Part of a small language model's weights.
Size: 13 layers, width 256, 8 heads of 64, MLP 704 SwiGLU, vocabulary 4096, 14.9M parameters.
Architecture: RMSNorm before each block, rotary positions, no biases in attention or MLP, untied embeddings, some layers without attention, local attention windows, gated attention, value residuals, an embedding shortcut, skips across layers, capped logits.
Training: a variant of Adam for these matrices, 351M tokens.
Each number is 500 + 50 x the weight over its row's rms, rounded and kept within 0 to 999. Layers, rows and columns count from 0. Numbers have three digits each. The size before them is the row's rms in percent of the matrix's.

# layer 10 MLP down (transposed), 704x256, rms 0.0904, rows 387-458, columns 64-127
097:534480602361467488525529510419584494442551464419493417470453511497463483485615486458454443488540486518540502482493432577563517470535565521464632445513531532512450511439540421506560541506513592
094:538525484521504400508563531565493461493414548504523527457521455466519582497497477529586449436481442384466522458464552457488550413498552446488554524511504560525481501452526481493494533470576594
104:563520530531612455583547549551470541410511389530446578528526518463502441537552483533529482398558468474517441520573542458511588532481496514522510551435522462520547493544553442459526474525593566
099:415535392448455503408473492498574450470503474569527387483487432465478437556541501435583538517474485502522518578534479594551469601450450494492556569573462488499439506424474449449512600548440506
099:523505475440476528439440467486526565469556489503475438563488472372451506385411514550424358586557595410505452452447572474545485500532413501619499504499516505568477428466514397587483465423455395
102:556530545515548479505558537496423571522540582488520488487509477476420487541532415475460526479480493533497431538471533464437550484388457447495435444522498433552498599488455552479463565494493567
099:468471538488536448497513620457503525460492512533537489578435471529551422502456423449532386492467524521519513589479498519485539452489511570541541469502637572490520481564423528589490553429477529
099:497526517447484573529488449488479496573541501515519476480501492507437468487574537460506485571383490489490460474572531460502530467427525480601497498497463435493522542467356497481431493523425543
096:529498557557540431505471535469512430542547609381477457495579538487544484490417546586585447514486497588472514485389559488500456526437439567426445551445484441518548479570387477489439449441433466
100:416464526533489535468504516458443365477621458436523472430466480457473525506474498555626568594577512494441516443476413509449440557479491520475488561517447467512533585480527465423478569537464514
115:444376556488535478490488561544463450573461483530471510459470606536455656520568411546403531444466466490462539518479484433464555491526473437509592516491512497538439471446538498529490520520527467
101:509503485490413523494595507531469555566497478398446448405497437469555573428450478409544618506445499596465577561521467470475509502536484513544493562476495462539498531525534469481481512468505527
099:482567430525561434439492478479487501545440530480478498522432463580510542433447531495496473464543533409541376497457456589469435417513519525504526572484465502484460470467454481495465481433461483
099:473443459478495490496538547532526437446535426474496451545587519495504524505545494441519459501477492563634516579355501493471547534473487426443375479478476497553434496496475482496460558575528515
104:523477469409603427532546441547498495519519593547502466396532491495552397514527475436443495564548517488516456601513467660487555526487461483529420531417517586551528516433561475582551508434545480
095:495495542563506560491438501544400563491471547537564600540465446426487508587596551555459388450474497565520588398535474526508453497534486431447530511449413471556455504392541541471418514548512410
100:545447538565544555529461512484428414485534461615532524466567543502478565516453525565469481543493509413507508509412622459492544488451467510507482467392554398554522398519495418444447458618614534
098:550512580567401532492595577538436520422459456421410538531461523481548596477410480525464482466520430507532477484562487436483618494495501485514514604548521506491504395456485543565518481447483524
096:557500447524571480506478434537471425528503593490443577504477501422495464503476547493490498465553492466463569464417549559542496533435538521533498506601502542534473465506491490567564498495482605
097:456525384497377522567496573476477564477586479551533433512470478540516496459568486514541534561462528496451481462510494529590449486453504424572517559536494563429534546521484525526502549522520575
096:477511485522556481463463532530532476588541516551478447520524473474539573488466530521487494463471472438493510442552513418488434576432520494523478452617464452451413467500445486488543533538490427
101:536454495419419415593570413499568471552508485577491551576531525498560495509544529386405597493497581398510413436568521549528527558453474502484556554485446479540572530478529535494475451416438489
099:467644526547478505538474675441458510548525506503433434556551514492437538459495481523532518453537470582527407502504509530525560444498458531526498473480395479434492486515468406593470428567505528
101:468461470481456454500539537482543437528497432506528451554550445568399530439456448529486626454558479436521510538575473495512469497462527473438530485517471525441495488468487468450502554471487422
096:555539456514597561501475573453535476556450436505403526467507377577527553467459464494428589519514468487564498570470500490496572487552466485535462518578499497496448510404509458453538450533488488
101:484501507543424547521482459538413488390406532463507511541507560575345492562568547583512553496501429551484466453516445480437443528507506526437438522470481524448565551470503467410565425544481566
099:441520514568486498455467544611608512442467467534453557553394473423467579442510512494557501529518516445532535422400470428438557532453493516477550550503431506469510451489505517511373559534459503
104:533420557576531399465491452528536516440534477489453537505516541458475472538464484402611577486440568500459497509497535508469569529553581429598569488459470485570480405559503521480488394466537510
099:586484493511503507452543433513481507460431524436505542558564466479369479449533467552569518530407570427433491509521489467515539533448480462455479631472415487517539508503525565485478506463504409
092:494471463540522572494455583583530521559589497464597544413488515482319502451503535532513507512524487390566522548390486569467493471349484440530565444497417504472553456471442459435499530564445512
100:436510523454431554530482501512449455447562470470450542508507424508407467531505519493524538481451491474482426512438509493486617435478522480497512527595361630403543515547427573545479495542582532
095:574515525428521454473485435448499468495561415502615433556558460506525533459562550520521407476427452475427452505531467407527468478484484560464533478405432483489535554471455401547495447427459580
100:453479557497517511484481435475591511393572532451524528523574478443435569474561553459462499547475514413462482542537539523537551577614471447471483524533559519569432506534449490445533422458556489
100:540472477532586486547513532492493493488449613425550545487428445510532541536495532462513459570582419476470524555551570541487540475494444542390456494426461497490492553481445535415536510452531471
099:495498466486604481526498432409490370554528474477520551497582530548477544541553444436452525463515462454502562552444605488407472418540486554506571527457452444543513400542404445468576507515545464
100:441471525442481507405491475519543507541531496471513539516517427622469489435481436496494475495465499508569521546487516501378428475533488502464410510538575501444535537504520554516420502617469529
099:603455431538536564416518464517440462582532578431435559440507540416542448473616510456478550536537514457537563475458533513487505490544595513522526486593541571498585471544528535477469483508367533
099:520531558607446459481484510543475437471527577474499528488524567522614462577437501458574609547405474543486401539480549411591517528527510557544519534441468491450520519486452523431453570527506565
095:430517520486503548543451512527513524466507538529494523450530431476461477504540502458421522518504585540516486497514517491649520522550507405506580525440539559502477561472487566491510486507514535
098:474510492535503513572461482521562545523487526513555530467528463495548425593543472439567529391569547499474606417540403488505501497529471457435482561518424462466504553441530538466581457433486477
098:475579567480416536555593497401486567518454500586468509464433508537522456511568537392555522491545497466571475559553434495501494520544576555396584484524580575604566515532436557507445502406602459
099:629420443554461551486481479447460417435486449482485474456482557527574573574529467439507478481547560437553504456463566550465443445478475464534525512559491512473567520436489452509559543403524501
103:507358523405471450524579547459384540428532455540443395604520536514462573472496521564569604518472489535536521555439487537484577468501429595533493554472503535511485504525584464468447463510557539
099:515387385504419434415580447540567529526519445474507472559492589505506496506545524474445427570487543436431567443493505537448550488566476462607434533498506621587492503574523588516530393423542501
097:401522404508526574507523485563485536490596483534526526531390539546507532571482565511512566504411457471428605450446524519410525589502511445572478502516569498552558511517491507495451450527554520
094:476520517489440533486477524534523479492536506525547551558484456580450445559557541513444510522481518492482517468567483507497461501504455513491498503542534440547538457529550429486495512544509449
100:568455464530438484454488468562490556423443571433488457559500512556429501537541498554497548555434440553519525452523506466446370499459427436510564504596506534497486462542454549434485485513501442
103:443533512483401545554548577474505489523519512534591507499523404558481474659491493513471494481522462430509448495495507443557585549555451435489489508468492521475497419510517468482461515502492551
101:486490408427502526520457432431493477534537576468517571564497567455486470534527562555491450516441506513571522371509513552500540582543495557462509394512531489566561479470501478551545441405432527
092:460489470639415470542530476510530439563369568488493483451522500488405469507544564526475507518472412518453432475576458543512642524449472413446574587586517454539634416522501548457480506551508511
101:547419545510522557578482562531456511535532549478553524472534393546541477482504500539438553557421450538444476508558510464393459520480486502517520572522506579533528559488558484523529473426529545
098:512555478502418503457421483537509500569532521571441508473487479456561485535472561561502428382548621530568526501422496535467573463566422500555497617487574567522531631532426557473522484521530487
103:553470562459500465510564538516540540625627494472508511432510500515562595432521439549373458379543510549442464523563543528590547620418488514506512446444491427542463459468479599457441576403553537
104:493583468588424481503595501539506500545524540460477406449556588490460471417514482569575527473451458551461414460530506571572544494511526444488528499461484517489484494499524505463519494435474507
096:497506471388524573417445554577498564487418555490416515387514516379363491470478522553570465399523472506539470469525495519442418467483483600505471548521501496548521541438406537558498548481498501
100:518488584500523505527538540402436489517512530460454444535450395551394512458548498446532475516450483537537522560488521420497466464504423557451483474463516551566406501499403606525581502462451511
103:418435605448441571484521494512460508477476500441422512498537490523452521594394504621512549503529442546406501590525511540408507455410419550497553453551481524510458465448531497543540540517498531
102:496451490514542540544516510468528512452486462566492565473559469473560534483489522369523515540561544542500603531587498443506406422463435592519490518476539524540500502527440570518422600482500489
099:451466461535464565532516456441481475594509483584508407489488527496482540463540566472395501498467429495385512460475521539532548430566470539414445491395495505430500478564549628461465415526473503
097:515484473444530503645531481500432506579588460594472565545487491386600463482459573482483419413588386354447527503481494533534538520545465478464591479497509604511559564483446502561500470532467468
104:529575478516484503476494473601431478506430515602569549539571486550508593567541442558412518502383485527460532475545485476450485502492466367563536449454515484576499487475526475587575480496415520
102:502501506489460573490462470544448490544431545519516512466556473518484503488551529435545515568449561574647475546532584507507533517545448507576560478525584541525522589456555503551480594505440508
102:474516498488547477498464553522425551474464467482476471518541445528371525506492513427516448495427487536434428360505584523405508513439472565475548515531508526473559554507481447520447445480420515
097:495546520429496548533480583538523501457522497478406407462453475528607551515537460532475468463566587535521553357563552464437508541449530557555558521497546556565510429572501491594560525556535508
096:634529372542529540440504515574487564600463535485412479503520537541417421484470517504484527524444538522455512493519517439543566418443478476439610514526489415447422545536433457501483515516435538
098:402496508493517549572459559453505597398490470536548524513446433474595471486549529498431422491445518527519490540563425518456494483511497515479537482441552536529586501512517528482526591493556568
098:579547531486545456424484465520525487553515482470575491488547557518610490466497596484456495490387560528425495500441558560502565543480506470459495478501501494498437481408473565490448551484631429
103:467485533494557480502464620463531469517466503502589454365470453489381501562526500403556451411424440582481418535597513500508526584524553545443499486426499528483462472424497474484493437494442424
105:571442462555463516474580461525494571518527557446508547531526491526539536444478488546503458517467440447481498506494498493482443489473558445589473529546497448477487525427514571555533585555350502
101:518449480503541489483437529480525536536581589469479488542480434428385495514524462493447515442391539569487502494462536531528529488497559436498528485533466553426458420387522491398494457560369503
097:443466419545499478424518460387535433524510541562520509504475523495426559358461515488552542510505482452444517406465497501544461451507484403544484463488424491476498546454553495565518558567444533
098:458487598490513573528531473502422483467519494509507418665515501518465575473417479520484564386458554492460426503476495467475412490517496470471428559497467525509510468509556515498502542561528447
# layer 10 MLP gate, 704x256, rms 0.0934, rows 388-458, columns 64-127
097:498454528519507481553533485541540439501531549497454476568515473488486546618649553562454439551472589450509516437459550557547526483516460479575431429452522500573503474548557580489531495463543478
100:473494451555464461493467559569457523446451525442368484481483501513479487470479425537513437553476504529471517442515565526543514560501521549492428499494453415427534470537635508573431511553579578
100:511555548542457475528572471501431599482477547507504444490516576479493559608451559522502494544515517538442524457552600504536551616470490516536539510508461458456486540521511518475541508536585524
098:535553538484479517456461498528433467467542579524512501475522571480428526461494572498460480436462428439455531415456478447538520420509452454594526432546490426532512496439587495530453459441486456
103:550483532520459473462475469446455491500489519458561463432418512457465516528439472555428585553515428455515507508594523505485576480519373544464382446494483482515573416527456546444448474458402509
102:464518408372510501541548530436479544460554494518533439571517461535471500492448470505470472551459431402524497482564527479534441471432463496541463541478497436509478505536533572533466483558537531
102:475401457522548423508508463445515541455495538521443557533587510461463430473471553568464603525504467474489498585579560546503461494387470479446443528464535595479447446473398493460447412477492449
095:527429504464587470521483439477482461460474438544413442675532481432494534599500509455508479509495548476561415412445521521504518448494431492569508499391487469489387505565392517435495528460454482
103:511404477498483534437422481559421429483501465504501464476428442457463457505523590428489473488503465517599497537514510517471455465508439443392550487460501521481539501517467547424483454406537432
106:404430513502505549501502539594417487471448399424482552579468572528494537540506498619416480426485395464399468431489479551542555510501481565494447452359477537476493489504459595373504499523495505
102:484535552460495458506422469445528475453402516564485500591456497374468438575448434523503466506581475485516458490568411560473422500395556517502529463488435541499485563552493480518493579537515494
101:530532589482434484508499454582435509520470501494513425466530536447480429570466577525512578470488513528575514380524446433429574513458494477442443449476517500463532458503492461501465474474553404
105:497529542452561607462608527497489498552475519456556515490604542446497444532494563576596579524484571538477581484515423431581539522506488517462402440356436452463550563501449466539539611545451454
097:502464454534440532563561445460529610484524551503544504543492516510461445420475502559567456564440577509510501576543450582396473525510449507446474607546463588439484485394477490470486456499412447
095:448487531514418484565412480560513528402538464481495465467513537563465450475566519585489421501480503612434528397539482615459620530542552518552517435549345469487506469474502517525433460466581525
100:514503532437489482439496454539489470553497464437481593533442521490508485593466540491469466465523561440535437543499512600446507487547533460496577440541506556484512471517482562501430468553547471
098:565512385461406491412459452545549469460525459503459435482484537602458455546591583466468479474459492521536448463425428537442536508520469544447562575526393376448569440569439550464509510517515416
097:540552502424399525434454407548456519474509437528518394353422502564473532554455544548501515451428480526512462451573493480450507550541599605539430526495480504516521505512502496458515507543428430
100:512502471450503550484501493523584660545517524500503579511493533553506491553511404515500549532518553534469510480442508525416433508493488544483498502415473513529504530469473431500474448530569585
098:519509465527587524509606457578531408464489428518580529456456429520503449462496552454526571570467506559474440527523554555505478555427416554517473500426545525480537464486491466548470426479553489
101:482580495509417505571434555557479511547412403498540567521424525404480516525521598475374442478487489482477472429516399479585543517519509584501389509487445472493451552407483508416430548542511427
098:395487375466515482380524552432490573537593480463508489523487544578477482471468484598426569480446457466433494458551570506505454603492482510510520572532572524553473616585520534442509540486521611
098:414478417445526504540389529524508525621475545494514493452578532544501504444442567392506454540483433563501482576431473470451487477512400530502532524484488485577558508411394548501516523407532458
100:584529587434504444594585475514504462552491486470566523519491523505494478561370484449495511502407551571489515517465367522550491533497551469454626547493531462546506502505420559517426464524457525
101:443526470520537516502483649563417548499490601633489534625393484624516487540453477600508552402513451508424469499463438459463479461522481534550390566546495446556466454489529496478540438512494540
101:553537540477483531482512434507475480527537454563549424489513575495438432493505518514498449503482553515529496409437555492456521541567574436562501509527438447410524477443523551542498485497462461
103:409544469381538468485443582537512504505477500531478488479535584515531524575400525494537547572482547540520449574504457530454496533505530486561465524488550368522509534511529497521505495448546531
098:399553520509469534445477495492462511470454467424490468515533588474497470415508603519522529575403428525501535567464506455556424440545591444520540483514524551491514554508439467496475549515504537
093:512498472457588505547447567494468522490563523591552487526580528432524399512526509511392549565520450556556436531446492551608474468446575497444414527504516474570547486341476531458482471445529527
103:394454525514533475511515405529482555516524499520614487478511549464488487549422457616516394516463485474504454427596582439381492493499590420465495545558557441500560514495513546492454499545439510
095:484449436455468530454452471556584546509546464459491558450509509495486491463395497574504436544494416501546595459514565448443550501499558489534454540475447592554546545514462499549383542606516463
102:545441533464553529457495459518541598455463565476480495505540549469453541441517594463467437617459426525487481514458450435391516482532483569503546488466450484427482468441466463404546443507447445
101:517573574412539475559557405437442478444443437490514491467394471470449467465474452571461472590526500525432580544595569483460501535586446551453393359512536529502474554457540456378489551522568537
097:448532493494508533456509433554468401487492519523601584537446499529505523435485566533478586479556617481563518448473504512431563578472410497388621427528511533470496582447533451449533517490495523
101:446418638519448495432568502419447480426481548490473450563442496507484485471546462519491518434475541568634479479417548505545457504426526477471473517409437482483469385482437393426481597610518529
099:426551513470496487569450383537586498493514467448517479542438498470568504518487457534404522575484448563555576523540474528416524558579458531483460557475482467459516566452495562491515478500472571
097:530595530403521491559461504566477495561503411639533507453439388480462549526357537509491504521594514522491519536476378497530585525481471567482436416489409463416527535535567439542419539534453497
098:621456470472564516435442477474496586410532502523575588397457509506511425460546506414407507542430480465470447511487425566460429560452465465441474428495491506520497478505494546447466547594431457
095:529488528508470547463581447510614510391547400460527497475501432497452483527436511471530524521446479577463474457417464428547409550516521438495450447551440423495504456471554464456516493553521441
095:496505540472421483513433483563560465536497542633533475656524493404475524546494578513419368412501492575460568532543455592554524381566524593496465472569539469488483461463478557508510471577525492
097:496462397433503485465538405382500532529514495436480519438455566604471498472479502493465462522525531519484471513582498481558552433539554465502431444449497540561525506461414529467523487548420514
101:420443581541483517461458452499442500513474481466556513496468546429489482483504522519446403490416463485475519551546592467536489501498414553502460495342471390510604545465526542563444566454407699
103:497408523577496445545434463462506502481529513450452514583390484559533568586509534522571537567526502496497458495469513568450558547536580485545494556482458409507517476528500525559453557590414549
103:470576548535457494428479437471539568508532479517550387412477475548484444487488495517502451488547495608523525603480473489452513474597550478528459462489527572506610382548513635484483498522468477
094:524578540532460554470549462430625504511417510510469459421450514436521539578522542514493590511473595452433484518508585524554448463532511545473495493509452469471437435488571444456504554588573520
100:517397467567545504485545510491447637403487462422543523583445477483396493492517503540542389481512492568506579580590458571572527548495503506479395610464563455481526508525523539484436549472545507
098:482557395519478412528530529559537575497504524442477428555531553511506467500410522496538533403575435487523397449537464485570495472470450546583523399553516514516520483447539508567493499490523498
097:499486528531519443608560530547478487549441528495555387596520572529450512452449501489466408544525499462497435481557510475479447536467592501513435528536474416531455477488448698449527483520479461
092:570533537473477504459420410504447545552377412491502554515631501494510571526484427513466495516428444517484496485535559467471501520543497538454513473572511443448532410448520504532569428600596418
099:485452507380414561462466437492521536523504503509501499476480507432496455588511529570445537451537548511481467546477489586532561464521462478470469275466483507521519488532539598421513459552495441
100:510474516539505432556538519425470493408422431534617478488502509548495463455391551575554449553446499436517515478540459558547497504484552480498453438481520450493453399538520475529487587529566362
103:453504494458497519502574480420500522500618513517465570408474530527472399332518532486466492540499448546503480524518502562536556415454458532465499534456497479460506534541492431507559470470431482
107:459528445495459527483440485540452496480517413533533455483487455415485474471478495578519519542507514655553524498464545550534479514527442479554328454520404520479517500535531461399387459475499540
101:340530455467444493524449479557493498477517516516588417482440555432471480502494509478440428493445482509500484482517467544505503527517428557509433430506595529443513501496445476510375496395455516
094:549452420498476540396457591482411544450510395490487565482562497530425389520443489581428551586466480391528462485493527510586471592524555540526566486483510448465513521466374530502409473492506418
102:482465610565544383471543547534540521496518421517535485481415448472453469562498417539391518590506545501548580436467440456382588500434441477467409549421532528563496469459504498533439475544445536
098:544532539461560496563482523561521542516408539467522464535525547550464494525533535458525427582498586536588512517498471487555512509521513543440563593430386426532562448425492559431451541482563525
104:483457395453458550508439468433544528458459498524488461386447617378474458541499540483477440531407438591456475514546459620484532426553475503437512506442523504570529454467499590478454532510548490
097:467486493499474490515593506476485435563463457471428445499434512467476468533471493530455546421443513509510446472458451505590466485475537539447564582440582512435550489538590591542457601495553495
104:572560449487544452539490424485415560489392433482631542511450491500485497523523448500542469464445511532550454498503530564585455468515524460532552570426424456422612570510546599533462597471470402
104:533519384500478500498481546405538470472473512506466502545574365485550472604464540526465413530525431489588483445516417485534440499525526516583418416397585471512412512440472537418482518517541412
099:439536554569450614511440543611515500457464497505434512605431496461510493524496478477563528488478477564585482551541511510529517520566580528559512576473492419484560524560585439404501478531583533
100:470464485503510511573489414596495463495514518589595552526457517451472527560505610493436526511485497475579559473507542497435552497371455586394452468467508470577589526573538488457487387486593457
092:497492524559462436491518502547457441494462491481508452508500463560515539551503542479469496471375507579448532426517523525567512577433437530481468510574483528436565605556501479369545512515509486
096:455466501528413522437486503477556565520550437567551508487510456468493473519443444536444423440516420535544507449459479470494457575426446512497555471449430511584485551382471584436554544502423586
098:468599432476580476468439494461533544576549502481524538551544544465477515521426507508552532474530530502548467471512477450520587449599510515481430413509526500512485498477417473467511542452532514
104:508449453476513433476516450483495512492430476452549512496430495468508397558507527681476570569488529456558415564481468499412440513458579491475489506474579486479514563457489438438569524551506445
107:383515513525451465449483561454431525516539491462497485611463582519488502481555543517410546498442509465508587513674389502537467535527507510516440469426430448518539477517544451530486522533513530
104:471555477520434571529553506550462505532589536485406535500548523493478611434549507531410460472383529539571463502496442435524514453481567443522517476543494494515439535443588475422427526490516439
096:446506600578402499502480455521465527545501518444475402515550539520514488531499410524545576431433572480426477441483517488506464490499490533502565360574560504542484493478509516386490524481520490
108:426533446512501464536576508471510551424446512462574495611429429487478535520508507519565465449480512520543531489489488506519440549485533442469345579591474529475544475521611599557529596574541517
# layer 10 MLP up, 704x256, rms 0.0954, rows 388-458, columns 64-127
092:527507560508551482568548498506455480454443443500512459461482518447575482504452472510507465561528551486398496484593586471473395520558407491398544498549638549489545606460437489477431546535443583
102:498541521465582423463525469539502483482474440456413455366508516529466554473434589527472528531483525536489406432513504514403529510534571472489516395498517500510468549554493513495475396525500455
101:477491418520403455491554493469554475468439455454462491529455426578543527503463395558498498489557485440478548520438524457601491479538445458579506601557511519399521468504507516482490541503489600
100:499499520462456507427468541461480499554509514551449412551532527473466498504533498579541503497503455459430539594466577528533484621474574514489475452487478445491546512432553529580507568481477547
099:482518502459507476491447439452577452497478548449543570484569425429498469452488392557500462342450507536436522506394443615446491507498444431505440409506531455509471464512460483403469497527549422
101:521534465569519571532428499565560496397399468613445541552545539547474466507456576473555514520510492391476463528528494540464477564542485451478500540520540579492435524533464519476474467479537437
099:455608573535525527425400511467531502405533453488561550585386458517523564529526483425528520451509516498516529478497502511577540497482488594560600505520544465430431474606526462490595587427571454
095:468570509424509525366485553557478508459466489523406555506480512495512477526482450451525453552615564414598457483582498612535503599472604470495508513527426516521448491450471620437650555435556548
098:529606590454545532497488556503564494506449471456444449471534500463466525470536448498469530530586474407541482578431504459562540437534575490443414455458450523518439506406632588563422513598463492
116:513449478515517566463495527593430457564512476429430478551480607487522554494485526587382528450507416494466572498459447437458555491559421528499445472444568522498493545449445521427376491519472509
102:547489507475553489554509521478477429412463537542461386552581438449487511509495517534527487470440526410610453576499567534447488538434442409524485474508487561460449509453496481377531552519461494
099:541397502513555506436540561498457462473533550540584487526573530580503515428652530450462440582446563509522537451490520572500494470514466458550515538472521496515556375565395420521415497604559440
101:450447558492434421549482544446469480502463514498515551498581465550513481447452481545497507455484513456489436535453522482490528519407429493427420544561565451489422457467495438355515463422540542
101:520414571548509476518506460465489504550442472542372457510438483358502600602530488583508518461537533494530430544515606520498404419443450501476545431486530535510443539449401496502418580506479533
095:566441493489566466492582410507424548522430556531536582521550529455489508571489495499458547514473454407647457561562504477478480481484453440614495529458504488647520419503421581380532543539542468
101:451484464508413479425522522470466473577508477499530431493513549440525510582481368565545553456505446454541461489468576469457512483543483569514523569496466553407484514562517516492579519446513598
099:488502455505555487436529433440405412482431455550512446506482560438481429534571555408628533444567502465448481504440565446462679522482444502495489512474400525488559493476522500461470512545502491
097:495547457386444424425447446546595404359447546459425406541554491572509471523532455512457499433528490545461430495527568508484461519465425413428620575530450465468514573524485465527525620558494566
096:437533556487504450475499518483454472459457439513500469525534582469499463523463455407467440490548532480534524438527570487505503493573397500528449568481477480545495426542419498575530504486424521
096:503485518544486486464473457481425434453642524453517435494459530536500468548535492455471519591576458499475540499501474576500447452417500467418577546429487521515523450577504406448511429430515510
100:605457519474470429563583400546600535523496525515497461527484461477494554566485500497439492507528566456452488408484486468619562517468565415477510535422554528479505501510543502559463478544574421
098:499469520475575493455455408547469507502457540491601594491567500421481455439474571463468486490487503545483521575588567516593522461393513506484464595522466435545500364515420502403589513469443549
098:507443450599475571478468441523595582475454528485461533521481558472544605541591499530549511542471464539439551499513538517355460434468520548488579525485549431490494403555491522466479437561514557
095:443512425549485422442459479579443545514390475514493355591477503477482492437543483421454454491509577550512522620469550581473450462446510577559406480504448497553577426554563432483604500596467437
101:326527542448508532552485434587474577588508589495618495513511482487479559486383552595539452491495492513637570476543494469470518561552556401487496521558475460499521473479518465551482455477492532
100:490485496469485463517453507344443466448513583537392543490467527435496487498529540442499522507506501516493448523538494539480517434426588528433533552515511535544506498462605437488384482468462478
105:529492521555510449616459606536444526462512561444474573412484536521495531503459451417470533489550513437438534474426460550437452408506453416405455507585473492560449495447477534474547580486480557
098:526504510602506586565585495418525544569548538519460537477524522464471391482525481532371444527548564460501508491474497485578523519472534471432440521534575564490501475385508501464533506543494360
092:536563492449402464465516452572544408456519516507478460506443532473412562507502532495470518399488441547472542625455593437550503452542508384454530544536507463482463583463535565549550468491467549
100:632385535535522542521556463503547483417516501467460524372421457538536493500567511598494477596555471528459453480602540475479501470441451529488493485547544530493422484469609557411499585480439516
095:500478449532480456517439487506484497569506533610446474502574422471496567549512513397529543555537488481562544512573401518508481557535525425516579398503604453506488494523461514447438491569416468
099:457529530577476475510488511504504454540515612409513472508523485387600516546569475517462555485439413517547600527555483471544382451509475511554465468432542577438508493415582460510440492472421541
101:507481504616432511542495528497591465471522485540504443598543509538482508523514554449585536473420459487534436473419398506571523532472513434502554588442544470529423483495553602609514597501510519
097:523424508570414598530518585505550475421540550473466540463499466545503503527447507486499488523616470552590445522468498407493434510492476381573467452507627522527437586562440464504432536417464521
100:584498447521553550427496456504506432447407510540478501457476532590470511508482514466485542488453479519446548588510484511537480446537620503543526529380496480414510479484524536563476602386568521
101:539483521393626455502455474442504463489457528487503460556545513418510525530522400495557403444587455440485572530579483509530417492566520507447480457418415622530577490575451528500420525502555519
096:495391546488418584462566442414451474540550616489565532461546524540502502473483528514494563486425531567387493454506396521482491452505515480516533391436471508442532428535573573475537535496532482
094:469471370494477597586519402563461502495448530532511515467519541381496508476464583548546459423531463525526573515407415459440501579460456546551427444523485577561486488488448508556489489512493426
097:454536543445411577527565399455557463552439549438484520499526540500507443483555474520568461430511551489451457542553490529399486533496489496557485406494559475443595481521496460425549507551410424
098:504546517520506496622520540518595511512475522462554409553493409537508462572519483455451489519564468512475559456530483424543508469531493430436525485536529474432465560516523466500469564518514581
101:482532514561527495512384501481491545542556564410467529382504553574509469535555450452520491549536469541449456524455570516602609417524563434481553495375532606601406438451476552531528554547513556
101:525588585486492509499519494569519550521627506444466469539508495489550569466369482628550464544498561442498467494514481512414434480497480577487426458548486569488512436554479453445618537593412427
098:472422422471449469438461501535538434489533466480465579504469425526518498471492553495511427531492433417508449511537510414583459515408415537468517527458490566558597529560426533460530566496481508
096:609490520469445452499395536484517557565491562439458497432554409495468468482556502579483482548490461538562541564492536423504446456460464458458500444502504544517452433441518471527567523447517496
092:536482513491536569435482543534433442409481495450435494498567575507477489556492531381569586484584549502576525529428434407503506479534467501509469489544404525441476542448448571505544511447390480
103:470408549538546503467591536515486583431561480451430562565470508500491388432549501583451536474555357532428523499553492527569462450536471498542472523385494543548507483610544575498435493559442568
102:531466486488483489480440547492489528478564475523517497597514401534559413591443488627513386411540461504470553599546503538504491526471518520587539496394597438482432449505541437523447454548506529
103:410552463522527476536457501439539455504461516439497500611523606492486553655519489511579437437523499447485436370559464561496504533463445481461501528458472477542497397479413587559513441543481526
091:492515438474474509561447524496567557469393473512512487549474557432465438474472499496445546493450491503534584474578480458489502448472412620492502530451595461496669417483527450455595460556471508
103:492349494607518474511599428528542494581525497474453537507549555516512448511557605462456478444403469481423527534395470461458441500491460498567469526597558483544457485584418547502451538520518496
097:514345492485449478486622544530382487596499492488511444485406464507519501521557387561440567548495467514402528468554591510519490506498538493505585432413492522531562447570570541533480570482496519
101:490538397443525522579525453553548527447431546462452509516518480492511549586570446481548574446530452445524536506514494543460500432546491542534552492460519432488479388453532514502472470597509511
106:600544465494537551572448503462468495529580448464449527478513476540479528501553448478540518511480480474507571477468546483350563516503576544470435531437497479497465503399509364581537551620543487
098:516503590604528591469506536468460454508539569503430485491457481534506400480491456523495421438542477595486439578555533457550532547489516457525448589448537443525412479544570466493470542572479520
097:412480392512571547498410495475519489542544497544520489529516400502508498468451522414524501529508532446435546485590398470461457534429573587530561424504522499524478472482474436489370464584526536
101:525530552518546442574525478437501496477459542560559535445457595419518526511401505473480495593536506544481416566569484434534437429528533478613417476429536531469395524474474547478522562498500444
106:490468517573556517547424477454458525502508477517598502518565510449485514461588474421512458544508523513546523460538486437558451405495380461546519523483451525500509430491519633454386549485586490
096:430477422503473478535477531528466548490564565454502486541505570456495565518477595544524490466571493548553495465526421493478504439347579517541440602548511481524522632435494527404498454466589470
095:482533517496467481431546588443552562474539533508569450628507557424569584436490608493475460553506501504394496534595507591514531574521577462532526495491532503501504506548510508584466496480432450
102:508503455498554524496507497474352468492549548468419489593568397381539498440505531517483459524394414514448539514548417438442469390490518501426547512535514477498552522498530561405515523587482499
101:461592462448550457427488454524474517416519486495461500415488546492482540468484446440563420483428522428544466394614448472563415472516524517555543486522508493449508481435526424424524519502585472
106:468563472500547529491591548474439489434504478428445525552534463559462410448568460540557521482476448574523577483515461488450580560477557543543518577473444463532481548526508564492513538567546535
097:521352564482521521557469483414381441521472479587480469473602464472535554611451496484509529410525502518563478553505486513483394481500448552515436480542477535492508481490451437478574497517452543
092:486528545487471555479480428501386457337578438451608550537455522476519480519489509580540474381485504484463468635506596558433495508529558471462493463577488513488549465500538459523500427502499644
096:509525579480451396504436488486565467507525492458488388497581509459457541503487459395512503511535492543396430496552536483562368393473490495551526509527478492476422435593457439526525474563457443
096:562467459552394477492512525567424498499503576444450417489502391525484440536521482479631545511532533597525559436523469543510457438500449533526539451486375503395508493603489493509454434525444452
102:436510518478541589531451402497422403492599477390553507511456495571461455482538564449525467515481581559507491524533577578499463414518499502455572427505491473384555458481522538432598496540588482
103:503536510528502575421460393494494607433604531433487474543510536573505503541556554497527524524425509395480550533548491487524475608482515538436453624483548486602550558541496560424549481463455453
099:563477558548587522541511444486487506452464464575557526537505548487522456585516529526538424477456552447476575466595562576461520548420532488536546479456486515457435526495431554541419425460515568
095:511558521540549500512494392485510496548510513564546478457476513488489437524425523538552554445437498523508525457478466579507430605558504521539551506522433457425413502383509554480507499597600503
103:509464503578431508409467452539455471569570441491445439451514534450485507535547502482447558533581467440462438504601547471528502558468362512468579430459548469411419511443433390492507476561542519